Weights of a small GPT-style language model, trained from scratch on English Wikipedia.
Architecture: RMSNorm before each block, tied embeddings.
Each number is 128 + 24 x the weight over its row's rms, rounded and kept within 0 to 255. Layers, rows and columns count from 0. The size above them is the row's rms in percent of the matrix's.

# layer 12 attention output (transposed), 256x256, rms 0.0491, rows 162-191, columns 192-255
size [ 94  98  99  94  91  88  97 107 101  82 102  88  95  91  96  85  91  83  92  90 106  98  91  96 103 107  95  99  93  98]
[[139 124 134 129 130 140 142 130 102 100  79 134 166 115 111 119 143 151 142 128 126 140 104 104 140 104 148  80  96  97 124 164 115 128  84 111 120 141  96  69 136  93 162 151  74 143  98 137 151 159 124 124 100 108 109 101 110 137 104 143 117 125 160 136]
 [148 109  93 140 167 143 109 127 131 130  58 129 123 119 114 111 140 123 114 115 162 123 107 115 144 139 174 145 146 162 147 166 139 136  98 148 127 137 157 123 117 118 129 120 161 140 150 133 122 105 118  96 123 135 145 152 104 117 132 108 160 161 132 192]
 [125 168 153 118 108 139 147 137 163 129 212 127 147 117 127 115 134 135  95 139 142 135 115 130 103 114 140 106  97 111 116 144 103 124 136 133 107 153 107 124 133 105 124 157 132 158 137 138  46 107 156 115  55 107 163 136 135 129 156 140 140  87 100 104]
 [ 85 157 129 101 138 116 141  82 146 126 150  91 116 132 167 128 100 152 138 107 128  72 125 123 119 123 109 116 145 115 165 113 178 121 126 127  98 186 124 101 128 155 102 165  81 116 100 101 109  94 127 119 111 134 122 153 101 173 125 113 124  79 137 111]
 [103 143 129 111 111 122 140 139 109 136 132 116 142 121 133 115 146 158  91 116 102 165 153  98  90 157 145 171 128 126 189 142 109 124  99  95 108 133 134 121 125 134 110 160 143 139 136 196  61 133 139 111  48 129 117 114 110  91 121 129 155 156 128 101]
 [133 143 154 128 123 105 164  96 141 157  82 165 120 128 164  85 111 108 185 118 105 138 152 101 132 117  94  83 155 135 129 152 114 119 130 120 133  80 135 131 118 108 119 110 120 124 140 131 126 129 142 119 156 118 126 133 122 174  87 137 136 116 148 137]
 [114 143 113 110 113 124 168 103 127  99 103 163 125 162 153 101 116 113 160 115 134 168 146 147 138 124 154 120 119 104 111  94 168 111 136 131 147 129 115 115 143 124  91 143  67 215  90 115  91 127 139 153 104 134 122 142 135 147 128 101 119 135 148 181]
 [129 137  94 140 137 134 150  90 105  90 109 147 161 141 149 103 147  96 143 161 103 172 101 150 177 144 145 120 138 140 117  83 176 146  95 126  98 139 125 110 102 139 128 121 130 114  98 132 134 128 140 109 169 129 159 146 146  97  91 116 115 108 129 128]
 [ 95 113 181  77 124 144 122 132 151 151 114  93 141 117 168 112 101 121 116 150 125 144 125 124  82 146 140 136 112 149 110 146 128 170 101 131 106 136 134 117 139 150 124 122  88 121 108 148 115  86 114 102  92  92 124 187 118 106 101 167 160 165 152 137]
 [123 109  99 105 116 161 147 103  90  85 144 143 146 171 151 118 135 105 123 114 125  97 110 112 108 123 117  86 119 139 190 119 129 131 160 162 141 130 117  88 137  85 160 117  58 144  86 110 152 117 172 129 130  98 172 130 135 167 151 101 105 132 119  83]
 [ 96 128 102 133 126 127 142 154 139 134 137 107 110 110 103 156 182  80 104 130 115  93 139 108 105 133 150 138 110 109 118 157 144 138 136 119 123  94 142  97 116  96 133 117 177 154 119 130  40 147 162 102  94 152 103 136 129 127 150  75 135 189 163 127]
 [184 143 139 117 128 182 144 117 110 101  71 166 168 113  98  64 111 145 162 128  98 163 135 136 148 136 153 121 118 137 138 128 107 136 108 105 154 151 120 137 151 109 155 145 103 162 121 110 121 146 165 174 114 105 192 139  93 115 114 135 115 131 115 161]
 [104 137 148 119 149 139 118 121 107  99  82 140 168 122 135  95 123 152 163 132 110 146 118 142 123 150 131  88  99 146 129 140  92 126 102 125 103 156 105 143 157 175 137 122  80  98  93 135 158 136  90 104 122 110 160 115  98 135 108 138 109 127 156 119]
 [150 109 107 137 158 126 142 141 122 146 147  92 106 152 164 127 131 128 149 111 182 153 131 124 147 111 155 142 132 132  80 142 139 132 131 133 132 114 113 118 122 135 121  96 149 149 136  95  90 131 106 155 127 126 109 164 127 116 124 123 126 129  92 168]
 [117 147 139 145 119 166 142  88 133 142  93 140 104 145 137  99 134 143 172 136 107 152 139 140 182 103 128 140 140 132 120 120  99 121 119 148 122 106 156 155 152 121 153 112 160 163 150  90 103 118 126 111 193 170 166 131 109 128 132 158 124 134 136 184]
 [ 83 124 133 101 147 113 143 118 130 138 170 137 144 164 130 175 124 151 109 129 123  86 192 153 135 132 102 132 116 143  97 119 152 128 189 160 127 114 139 143 134 155 157 116  90 168  76 100  89  88 109 134 166 104 155 148 111 146 166 143 111 136 170 156]
 [112 141 175 114 131 168 106 123 134 119 104 111 159 101 123 102 124 142 125 139  97  88 129 108 102 150 131 155 107 155 125 117  80 149  75 119 100 133 146 135 157 165 158 124 142  70 110 141  75 140  92 105 152  99 150 108  91 104 127 168 130 167 179 133]
 [122 109 133 119 143 135 157  90 104  86 133 125 175 125  93 124 115 155 156 137 147 148 133 102 148 160 144 115 138 152 179 105 148 133 112 108 100 150 125 124 106 117  98 137 105 183  83 111 142 153 174 117 109 113 155 139  93 116 109 138 117 133 142  82]
 [ 86 148  75 164 117 101 127 115 130 139 116 123 126 131 102 177 153 122 134 147 139 123 138 140 108 142 149 167 162 137  84 140 145 105 176 131 151 119 197 134 155 126 129 130 134 144 111 135 151 140 119 145 154 130 131 118 106 167 176 136 141 148 138 159]
 [131 103 138 177 139 102 125 152 138 129 114 120  94 148 122 140 136 114 139 133 173 126 123 145 141 106 148 161 145 128  69 136 144 113 158 135 168  97 142 145 128 124 103 114 171 183 147  99 125 117 115 131 174 159 102 149 171 118 143 110 129 143 105 171]
 [131 121 108 134  94 124 128 141 123 159 107  43 138 137 119 111 101 119 118 109 145  54 120 164 145 110 141 181 131 168 164 130 128 110  96 143 154 176 103 141 124 122 118 117 123 153 163 125  81 126 123 135 140 144 121 176  78 126 173 108 142 151 114 146]
 [133 126  77 150  76  83 103 154 166 140 155 109  95 153 152 144 109 128  85 113 162 126 117 161 135  96 106 144 136 107  92 128 123  98 147 173 139 161 148 139 134 129 106 105 150 170 151 131 102  80 106 139 150 156 125 152 131 108 178 110 124 111 119 171]
 [128 119  88 164 122 108 145 124 119 103 167 150 143 174  93 175 139 113 148 132 164 123 151 151 158 123 144 115 136 143 111 105 124  76 185 153 125 138 125 124 133  89 155 112 150 175 108 104 118 108 151 128 105 152 149 116 129 144 164 114 119 108 137 116]
 [115 103 137 127 136 130 150 116 140 151 123 171  95 149 121 108 141 146 126 134 104 122 182 102 157 133 117  93 143 133 184 160  99 131 136 142 130 103 122 145 106 111 159 123 115 133 137 106 127 172 165 141 178 123 149 100 117 179 159 123 110 173 120 144]
 [145 125 139 110 109 101  82 143 109 137  78 149 122 116 107 111 148 159 101 100 128 104 121 143  81  97  97 174  91 161 112 155 135 161 113 149 134 131 112 136 140 112  69 141 135 136 157  82 157 119  89 140 129 135 117 105 133 145 165 116 125 144 122 151]
 [177  93  94 122 120 103 116 164 118  96 131 181 131 147 104 141 127 108  31 106 140 116 124 122 145 104 119 132 114 157 120 132 126 142 123 171 134 133 125 138 123 123 122 118 129 125 100 127  43 140 108 130 140 129 135 103 162  97 147  79 148 154  85 131]
 [133 142 142 109 156 142 145 129 124 113 116 108 141 123 160 123  97 132 122  93 117  71 123 152 120  96 132 151 138 170 116 123 177 144 145 128 141 137 132  79 151 155 108 132 100 112 105  97 133  59 131 127 135 155 157 155 122 114 116 124 159 175 134 139]
 [111 108 139  99 151 119 136 123 108  95 135 161 113 121 119 162 147 135 129 106 131 124 113 126 103  94 110 100 110 157  92 112 116 134 152 150 111 175 117 121  99 140  88 129 111  53  78 142 163 152 118 148 136 119 106 142 142 122 139 145 153 111 119  82]
 [122 143 177 101 101 175 143 106 153 112 107 158 123 104 148  98 112 144 143 172  92  89 129  99 122 145 133 156 117 140 130 124  93 139  78 139 129 115 164 128 140 162 140 104 137  89 114 136  92 128 130  83 126 145 135 123 128 110 109 148 139 145 173 135]
 [ 94 160 158 113 132 128 104 104 129 144 150 160 133 122 125 154 101 147  99 132 136 110 160 137  85 116 105 149 109 140 103 151 130 165 151  95 124 158 138 158 115 156 137 119 153 164  94  90 165 149 141 135  96 140 164 183 139 135 195 120 150 134 134 142]]
# layer 12 attention value, 256x256, rms 0.0853, rows 163-191, columns 192-255
size [ 97 100  91  89  90  95 107  98  83 105  85  95  89 100  81  93  81  92  88 106  98  91  94 104 107  94  97  93 101]
[[140 115  84 121  85  96 109 158 106 119 155  83 122 117 174 125 158 126 128 153 139 127 128 122 171 159 137 152 128 158 152 123 140 106 112 164  92 105 146 101 110 149 136  91 163 143 162 171 124 125 123 143 129 148 152 116 172 169 123  97 137 104 160 143]
 [135 156 146 116  93 117  83 151 120 137 135 146 131 185 147 141 133 137 121 149 150 121 117 124  90  69 121 154 153 113 120 142 108 111 154 149 129 118 118 132 103 111 148 126 117 121 126 156 133 130 146  99 113 161 108 180 157 155 135 141 171 168 149  86]
 [140 154 114 116 130 123  90 114  91 109 102 118 142 140 102 151  85 141 145 145 104 121 106  76 143  88 115  92 173 117 184 153 106 116 137 143 122 135 138 167 110 105 185 139  99 102 130 133 132 124 126 125 165 137 121 160 123 130 122 103 179 111 130 125]
 [130 157  91 127 135 106 115  98 101 131 143 125  70 151 125 159 141 144 100 164 161 142 175 150 110 101 138 133 135 126 106 156  80  99 148 151 125 113 140 154 114  90 128 120 184 120 147 175 143 133 132 119 149 128 111 108 151  98 150 105 179 103 164  98]
 [ 96 171 112 151 121 120 135 131 138  98 141 130 115 113 134 110 130 127 142 137  98 148 142 149 108 159 153 116 130 122 135 126 116 133 135 138 131 114 149 143 129  58 143 127 166 100 135  95 126 100 131 120 104 159  80 114 115 144  42 142 110 163 110 107]
 [100 118 154 121 151 101 140 151 115 118 130 114 131 150 123 161 158 139 126 159 111 124 133 121 134  98 122  98 148 155 152 133 112 138 129 142 132 126 207 133 130 142 131 144 131 146 109 115 132 100 110 107 133 158 143 134 130 111 130 121 134 148 141 146]
 [127 131  98 150  96 150 120 137 200 132 119 116 122 130 152 107 118 104 154 171  98 102 137 132 142 148 163 138 133 132 138  99  92 118  92 133  94  79 149 165 135 134  81 146 135 128 135 160 134 102 109 117 177 145 180 188 149 145 138 164 138 160 128 119]
 [119  99 164 120 107 118 135  92 107 104 165 164 171 136  86 140 138 105 142 130 107 139 111 143 141 126 135 130  69 159 137 118 152 149 107 167 106  96 119 104 146 100 118 110 135 131  98 164 113  82 166 159 127 116 131 129 128 105 111 106 123 121 147 161]
 [148 138 115 160 140 178 143 114 158 129 110 100 160 135 139 147 110  90 144 132 144 104 150 164 140 151 130 104 110 128 181 138 170 118 121 138 130 111 170 168 161  87 154 147 111 139 113 143 142 155 100 106 118 126 181 143 153 126 135 131 181 138 144 149]
 [142 110 102 124 117 137 150 128  74 148 140  95 123 126 111 152 154  74 126 104 143 138 119 105 114 172 136 107 173 112 122  91 157 138 154 129 127 114 111 116 128 132 147 142 109 128 133 124 140 161 139  57 119  97 121 105 112 132 184 103  96 127 152 125]
 [142 132 111 127 117 143 102 106 147 124 126 148 138 131 141 114 107 166 159 115 136 123 166 118 127 163 136 169 161 121 100 158 116 133  95 141 141 128 166 135 129 111 129 131 163 134 127 109 134 127 126 149 120 165 184 146 101 130  98 100 106 137 129 134]
 [112 112 179 116 161 159 145 120 127 130 138 133 135 154 122  69 132 151 134 161  98 121 117 103 147 162 140 134  98 121 149 154  88 139 136  98 110 124 113 131 103 112 150 113 106 119  96 145 145  92 137 146 144 100 175 120 113 131 125 105 135 153 117 113]
 [108  99 147 162 132 101 136 134 114 143 131 114 140 126 108 127 162  96 136 150 125 114 132 139 116  98 153 118 132 140 114 135 156 136 124 189 134 113 135 123 116 149  90 130 126 137 123 163 115 133 151 115 112 171 108 128  57 158 140  94 106 129 114 172]
 [117 159  78 148 145 114  59 173 162 123  98 122  98 119 132 149 159 111 121 121 135 125 119 170 160 121 118 129 126 107 135 105 116 138 104 183 129  87 132 113 169 122 151 153 155 106 121  83 136 122  82 102 136 172 137 122 124 137  61 130 105 123 125 133]
 [100 146 136 143 137 163 130 135 163 155 152 125 140 136 114 118 116 135 133 149 146 104  95 148 125 124 134 120 102 111 192 108 149 132 134 108 159 161 135  98 113 167 147 152 106 164  69 122 163  85  94 106 136 113 137 145 107 148 177 153 128 113 150 160]
 [170 138 129 119 152 163  90 100 155 116 134 161  88 110 118 122 108 111 143 114 110 140 134 159 172 127 134 158 147 127 111 112 131 140 112 149  92 115 136 107 159 117 158  97 142 104  88 142 109 109 121 116 120  45 121 122 105 129  91 121 140  83 158 100]
 [ 91 127  95 122 106 142 136 159 129 125 143  99 124 129  82 173  99 135 143 144 130  82 136 143 153 140 159  91 113 140 123  58 126  96 118  85 136  89 158 184 144 109 133  93 129 152 139 140 188 101 127 118 132 154 152 121  95  95 138 110 161 132 147 101]
 [182 162 108 135 128 113 170 131 136 132  53 114 138  70 150 151 154 124 137 107 129 133 126  88 123 156  96 144 103  68 115 165 180 151 108 101 158 164 131  83 126 145 127 134 105 129 133 156 119 118 136 128 149 137 117 112 111 159 206 187 117 132 139 148]
 [113 100 140 150 122 109 113 161 126 131 109 110 142 111 123  88 129  95 131 117 155 105 123 147 137 120  80 157 121 132 132 119 134 164 114 136 144 110 138  90 157 163  73 161 122 155 141 103 144 113 121 145 103 147 112 136 153 127  95 145  77 166 105 165]
 [156 114  97 106 138  81 137 156 139  82 140  95 111 127 141 115 133 136 130 115 144 124 121 143 116 144 119 133 130 115 122 168 156 104 118 170 122 116 136 128  98 160 162 121 176 165 153  91 139 135 124 104  99 144 123 109 145 108 142  95 152 109 120 125]
 [149 129 131 113 133  83 122 168 122 117  91 126 119 132 129 123 132 113 125 115 138 127 125  99 124 113  99 117 111 124 131 180 144 105 147 199 140 146 118  98 114 174 117 191 132 139 132 155 140 134 117 138 102 150 128 108 173 121 156 124 115 130 107 172]
 [102 104 133 127 149 106 103 173 157 131 118  92 139 123 163 133 111 138  92 167 150 118 123 170 119 153  98 121 137 135 134 109 164 103 136 133 182 162 124 165 125 168 125 162 104 183 140 175 139 185  86 101 111 154 149 127 140 107 185 150 127 153 140 127]
 [105 136 148 136 143 127 138 149 130 121 106  88 122 120 144 139 172 103  91 124 153 114 172 144 136 152 115  98 156 114 143 120 114 109 137 126 141 154 145 139 141 108 154 138 141  93 125  94 133 151 103 118 142 149 111  98  87  97 119 108 125 157  98 114]
 [137  94 137 139 116  62 107 141 126 133  63 121 157 155  99  99 136 126 148 171 140 135 104 140 114 135 108 120 148 142 141 177 151 156 144 154 159 135  65 108 118 118 129 128  94 151 145  88 122 114 157 173 132  74 113 126 153 123 135 141 158 152 133 144]
 [119 126 137  80 142 116 148 174 144 151 133 138 141 120 144 111 191  85 122 134 134  87 142 119 183 111 103 118 163 171 119 128 125 119 146 133 140 127 117 110 114 162  89 141 111 111 133 137 127 138 113 126 118 118 124 148 172 155 122 116 157 148 135 117]
 [111 105 127 128 148 120 140 153 119 122 165 129 137 136 103  96 118 117 166 109 128 140 124 107 124  81 133 106 106 125 149 149 130 153 131 151 118 144 123 135 146 126 141 121 135 156 130 136 127  92 107 121 123 142 171 152 115 120 138  87 124 120 127 158]
 [133 109 140 108 143 127 118 135  92 106 119 162 131 140 118 139 109 156 123 103 132 117 128 172 152 111 121  94 108 134 144  95 150 135 103 130 168 139 119 151 112 166 100 107 110 117 116 119 141 119 183 124 138 125 115 143 137 130 115 161 164 116  97 136]
 [170 196 141 114  91 152 104 146 125 128 152 138  84 118 122 137 100 109 131 140 142 131 139 109 149 164 112 136 114 144 128  77 103 152 124 141 101 102 135 148 129  77  93 114 189  91  97 146 112  80 116 115 108 112 115 131 102 120 118 136 131  89 138  90]
 [126 128  86 143 151 106 152 171 133 105 143 134 124 146  81 135  87 142 136 136 149 125 129 121 125 169 124 146 116 114 156 155 119 125 166  71 126 165 135 119 126 143 112 122 133 117 113 104 135 110 139 120 117 114 152 154  86 138 148 180 154  93 142 155]]
# layer 12 attention query, 256x256, rms 0.0812, rows 192-214, columns 192-255
size [ 85  81  83  94  85  79  82  82  92  87  87  95  92  93  93  91  92  97 100  88 121 103 107]
[[141 160 179 145 104 106 108 103  97 123 124 107 136 119 107 100 127  69 126 122 116  98  99 118 130 147 122 117 126 119 136 117 157 151 136  91 170 115 111 182 122 104 116 115 153 130 145  94 106 101 150 118 113 139 116 106 159 104 140 114 125 148 148 136]
 [142 162 130 133 164 136 121 141 110 128 145  78 104  92 144 120 105 185 125 128 112 140 112 108 134 146 106 140  94 118 160 189 127 133 143 118 158 131 145 126  95 118 134 127 118 136 142 139 110 118 115 119 153 130  98 148 136  82 106 148 133 146 144 123]
 [124 146 138 189 130 115  73 123 132 137 105  81 124 108 128  91 123 137 121 123 139 124  88 104 111 169 116 110  98 142  92 132 113 117  95 106 127 138 117  96 114 158 119 134 129 184 133 146 112 135 181 204 146  93 148 126 143  68 154  81 150 150 101 113]
 [124 150 133 132 161  90 121  94 156 143  93 122 131 138 142 138 128 125 119 127 137 143 122 159 152 127 125 145 137 119 113 122 135 123 166 144  75 156 129  98 144 107 122 109 143 124 130 155 140 135 108  91 123 137 129  98 128 120 138 174 157 136 128  74]
 [ 93  98 136 147 113 144  97 147 147 121  89 123 140 131 145  96  82 123 115 147 109 151 131 153 128 133 137 150 101 139 118 129 122 114 111 122 127 151 148  99 140 173 123 132 103 101 109 156 147 150 113 107 103 120 129 144 141 129 176 141 127 137 117  83]
 [118 129 142 113 137 108 124 150  99 121 114  96 126 143 133 122 151 147  96 132 116 129 161  99 132  61 160 127 121 157 124 121 132 154  92 134 171 102 130 124  85 146 166 122 119 135 141 123 146 153 139 170 118 120 129 164 117 103 129 135 126 132 135 145]
 [159 130 145  98 142 108 172 114 112 193 120 150 153 184  83 129 148 115 153 106 138 121 138  90 124  60 113 154 187 143 156 134 142 164 130 158 160  92 138 110 129  83 151  94 165 128 130 114 142 122 146 147 112 182 117 124 109 131 131 114 120 146 120 117]
 [161 139 128 125 130 157 140 145 153 141 183 185 132 128 120 151 128  81 130 124 142 114 136 114 161 123 109 130 176 153 149 109 127 171 165 166 128 122 137 110 134  76 166 134 146 134 151 115 155 120 177 113 111 167 152 156 103 103 124 136 159 135 144 115]
 [134 125  99 103 113  73 142  97 131 139 119 141 152 134 100 149 155 113  89  87 151  98 196 101 136 113 120 126 155 103 121 101 123 126 101 160 139 126 155 130 127 152 195 124 149 117 122  82 117 123 136 145  78 138 135 127 119 121 119 124 113 117 131 169]
 [127  92 142 136 137 144  98 140 119  76 138 101 117 115 135 117 107 118 143 141 116 114  52 149 151 127 142 140 102 105 103 121 114 122 102 122 123 144 111 121 138 171 103 109  91 111 139 137 111 102 105 157 149  85 145 127 178 141 120 130  89 125  93 146]
 [163 111 110 161 150 192 119 152 117  80 154 176 155 119 113 147 144 127 135 154 106 118 104 125 132 139 114 123  85 169 139  91  76 166 107 141 127 149 128 142 140  99 122 129 124 131 148 108 129 130 155 139 109 127 122 145 132 106 181 120 116 164 126 105]
 [ 90 126 103 166 112 137 110 114 102 124 163 105  96 113 143 112 187 151 138 118 145 126 117 146 122 140  74 142 117 107 155 118 114  84  99  76 119 130 103 101 118 149 130 106 127  76 126 156 112 155 101 144 122  86  82 100 117 166 123 137 123 111  81 152]
 [107 107 163 144 126  99 144 144 121 162 130  87 185 137  84 149  90 117 130 140 128 138 113 109 135  98 127 157  96 158  91 108 135 149 114 155 143 136 130 130 115 164 143 111 156 124 168 143 168 147 119 110 107 134 145 131 146 160 124 127 127 146 144  99]
 [101 113 154 139 111 105 132 150  95 171  81  60 153  79  83  97 142 158 121 145 133 139 121  99 120 117 115 156 137 117  87 107 140  74  99  94 120 113 131 103  98 176 156 115 157 103 120 148 115 138 101 115 133  90 103 109 114 154  88  91 141 141 143 151]
 [ 88 170  65  90 110 101 115 110 147 172 113 159 130 148 116 173 127 136 127 141 159 116 155 124 115 183 112 167 114 139 151 130 135 140 118 165 122 128 147 101 169 109 122 132  93 125 130 132 149 155 144 137  93 181 144 140 164  76 119 127 139 173 129 107]
 [122 140 108 104 143  84 133  95 118 149 105 154  76 162 132 119 108 151 115  99 148 107 121 148 135 124 152 101  93 168 151 127 107 150 173 141 149 157 130 115 115 125 137 143 141 146 156 116 149 152 146 112 164 152 153 129 177 153 119 127 102  95  97 120]
 [139 117 112 127 121 130 128  96 118  91  89  84 101  91  95 103 123 148 145 152 109 158 131 134 128 113 129 114 113 130 102  89 128  98  90 141 123 102 108 105 137 149 176 123 131 144 137 157 107 118 157 116 142 113 157 140  93 141 105 120 119 113 138 159]
 [116 160 119 105 125 170 134 100 176 155 149 178 137 201 151 156 119 134 101 113 164 107 118 144 116 150 167  89 132 137 146 161 152 130 116 134 163 149 136 189 106 118 139 120 139 176 127 121 120 149 133 119 122 139 124 174 140 131 117 112 118 166 148 165]
 [158 121 132 153 151 143 109 114 107 103 105 149  85 107 123  89 110 146 162 142  92 144 133 167 151  96  94 158 103 104 109 110 136 129 138 168 139 120  99 125 126 142 177 107 163 162 168  78 115 127  91 124 112 141 125 159  98 156  85 115 147  92 116 183]
 [118 131 143 133 144 143 117 156  80 156 138 124 133 101 115 190  94 112 125 116 107 134 137 108 162 105 109 107 150 117 149 141  97 162 137 133 144 114 171 104 150 142 123 135  86 160  99 104 142  97 109 146 107 180 118 126 110  86 111 138 126 105 128 143]
 [171 113 106 157 149 148 123 163 152 113 145 153 149 127 163 121 140 104  98 117  87 125 122 133 140 136 116 143 154 130 162 150  76 156 179 135 158 104 134 116 136 124 130 156  68 155 114 128 152  78 104 175 130 145 134 115 112 107 144 124 140 119 110  97]
 [107 139 139  72 116 121 147 106 156 121  77 169 121 128 158  95 135  69 106  96 162  97 102 180 152 160 126 138 167 134 161 130 111 124 127 137 123 117 127 141 151 103  65 124 170 148 111 127 133 155 127 104 162  95 142 136 156 110 150 144 113  96  96 150]
 [109 131 168 101 111 122  96 157 128  81 122 141 128 107 150  78 157  82 114 154 103 107 130 134  99 120  93 152 152 134 109 123 121 116 150 108 139  90 150 117  96 143  95  92 120 149 116 133 164 117  75 117 182 143 115 135 136 127 149 109 126 125 123 150]]
# layer 12 attention key, 256x256, rms 0.0811, rows 192-214, columns 192-255
size [ 72  73  86  90  81  76  86  88  89  97  98  92  87  65 102 104 113 101 101 130  98 124 104]
[[113 116 138 111 148 116 157 166  90 110 180 133 131 146 164 154 114  86 120 123 122 130 154 162 106 148 139 159 126 126 142 166 144 111 123 109  86 158 122 147 144 141 114 129 179 143 137 179 145 128 102 146 158 122 121 122 119 142 107 141 121 137 131  92]
 [140 128 134 118 118 114 151 139 113 126 166 170 122 138 112 151 109 146 113 108 120 106 153 141 114 133 151 113 119 116 165 157 175 107 150 152  97 180 128 115 136 169 149 133 115 106 118 126 140 166 123 181 143 110 105 131 134 164 142 134 120 166 134 179]
 [150 115 143 152 139  98 136 147 111 123 107 104 123 152 149 108 127 102 135  74 187 138 140 140 121 123 104 142 169 125 134 145 127 114 173 145 118 158  94 155 102 152 124 117 134 124  94 113 151 150 111  79 159 139 124 104 130 131 112 118 127 144  82 148]
 [125 111 108 155 105 107 118 125  85 141 118 116 111 147 139 115 118 109 135  94 102 148  87 128 148  95 128 132 128 119 145 119 135 110 112 169 139 135 122  79  99 148 131 119 126  87 112 161 142 132  83 141 121 117 111 181 135 152 134 121 111 153 131 162]
 [155 167  95 138 144 131 124 112  70 134 112 119 137 117 173 129 113  91 127 113 124 163 133 139 101 140 108 140 161  97  94 127 132 123 148 154 157 137 127 130 109 165 162 114 143 116 119 135 136 159  89 120  97 130 101 130 122 139 107 129 159 125 113 122]
 [109 150 118 106  96 137 107 122 135 135 145 107 141  88 116 115 100 168  93 178 154  94 166  72 112 161 140 142  89 130 111 138 115 132 141 101 130 121 150 131 126 127 107  87 141 144 153 133 108  96 168 129 156 130 134 105 121 118 145 131 138 128 136  96]
 [126  73 108 178 124 128 142 139  94 152  86 149 140 113  93 123 119 149 150 115 113 115 110 157 167 147 119 121 159  82 117 139 166 152 119 169 161 132 103 117 113  86 158 159 111 100 150 134 140 121 111 136 121  89  73 149 106 123 131 147 118 127 127 113]
 [134 121 126 149 100 147 131 128 175 137 134 153 139 134 124 129  92 122 127 114 118 143 143 105 164 143 124 114  92 116 116 115 121 134 126 103 111 107 109 161 103 108 132 108 108 109 116 150 157 143 140 134  78 104 142 169 119 136 130  88 130 162 165 124]
 [145 124 103 130 125 135 159 154  71  89  75 113 115 127 136 116  94 134 140 112  91 141 152 166 124 121 134 107 161 103 115  93 165  80  99 141 146 145 125 118  88 145 127 137 106 132 157 147 131 129 101 136 147 138 147 155 137 142 166 153 147 106 148 153]
 [ 85 138 131  98 152 129 152 119 172  97 119  95 125 107 143  60 147 130 107 138 118 117 168 137 123  94  92 162 134 105 112 103 118 107 123 104 102 132 137 145 172 130 110 163 139 161 102  73 140 146 148  74 132 173 145 121 119 123 109 135 138 105 120 128]
 [137 116 113 102 135 151 121 129 185 143 145 143 154 173 126 127 133 140 105  95 129 150 101 122 154 173 133 107 128 148 148 151 120 145 137 128  79 117 113 123 172  82 151 125 127 146 138 123 180 134 152  91  91 116  93 128 125  92  82 127 114 154 137  93]
 [129 151 140 112 102 141 133 131 132 111 137  98 136 121 132  78 148 127  85 103 156 128 160 160  81  80 118 145 143 114 128 113 133 114 163  98 124 139 153 129  97 157  84 178 132 115 111 139 134 130  89 132 147 133 133 109 152 162 136 149 158 118 129 138]
 [119 172 118 136 119 125 101 101 107 145 103 106 140 111  81 115 135 140 170 119 100 134 127 129 114 108 134 127  85 114 122 149 118 122 137 124 169 137 166 131 126 141 165 172 143 160 119 109 118 148 135 170 131 145  99 131 142 126 132 123  96 125 131 172]
 [ 82 137 111 117 125 110 144 104  92 108 141 115  98  96  84 101 120 123 137 141 155 136 141 141  93  96 151 144 202 102 121 147 176  86 162 131 133 136 157 126 127 166 138 137 140 151 114 124 133  87 105 117 167 125 153 111 137 158 146 131 148 109 106 118]
 [160 107 101 139 124 173 154 137 108 149 127 102 161 128 134 169 106 120 137 120 109 153 117 112 129  92 120 141 100 162 203 164 108 156 111 158 145 128 135 113 130 117 145 111 131 144 100 109 162 156 101 124 142 132 125 125 125 115 132 152 125 163 102 138]
 [ 86 133 118 126 136  95 133  64  98 165 150 100 100 105 113 139 122 107 167 159 143 153 154 137 114 123 122 113 133 113 118 140 100 133 103  52 151 128 153 134 155 123 121 147 155 149 108 150  99 104 127 105 131 140 119 144 102 135 159 112 157 172 137 146]
 [117 169 138 123 128 127 116 108 119  72 119 110  93  78 125  90 189 101 125 137 142  90 151 122  91 104 129 117 159  94  72 119 160  89 151 139 144 114 101 114  91 122  76 139 171 137 154 122  73 144 124 101 146 104 139 102 139 148 166 122 135 118 109 126]
 [129  90 109 117 128 115 153 121 118 152 149 149 145  95 104 140 145 141 158 147 117 151 150 128 146 147 148 117 103 125 113 125 114 139 133 133 157 105 128 133  92 125 134 143 110 145 105 171 135 117 110 113 116 176 157 138 126 101 160  55 139 146 151 148]
 [143 152 102 105  94  91  99 104 127 156 113 112 105 119 128 123 100 167 120 123 108 117 129 141 131 125 144 171 124  99 126 138 155  82  82 166  84 134  93  86 124 137 150 110 186  90 103 118 105 151 120 133 106 115 148 103 154 140 121 139 120 143 114 183]
 [169 100 123 158 138 137 128 160 150 147 144 167 154 120 157 156 122 114 143 107  94 127 106 137 166 130 107 104 116 141 166 123 105 166 118 125 162 141 151 132 158 114 120 142 110 161 108 114 147 111 115 179 139 144 122 151 102 102 146 148  84 134 129 110]
 [121 140 115 138 114 119 140 136 138 146 144 166 108 168 175 130 142 165 114  96 109  95 144 137 138 129 185 120 129 135 141 118  84 164 141 170 134 117 147 135 140 131 112 150 106 117 126 129 149  62 129 141 186 134 128 139 103 142 119 114  67 139 127 116]
 [140 129 155 105  97 143 148 109 109 136  62  92  98 145 102 124 130 125 121 178 138 111 141 146 119 156 136 107 131 105  71 126 164  94  96 113 113 130 118 160 113 179 128  82 162  77 106 154 118 169 118  92 107 132 131 103 142 166 108 132 178 129 105 147]
 [160 124 122 146  91  97 160 136 115 123  82 122 117 107 142 168 136 129  76  94 136  99 102 168 152 136 106 129 127 181  85 135  95 107 139 162 101 145 115 114 137 132  96 128 135 114 133 138 143  98  98  86 114 109 113 130 149 143  84  90 108 132 162 123]]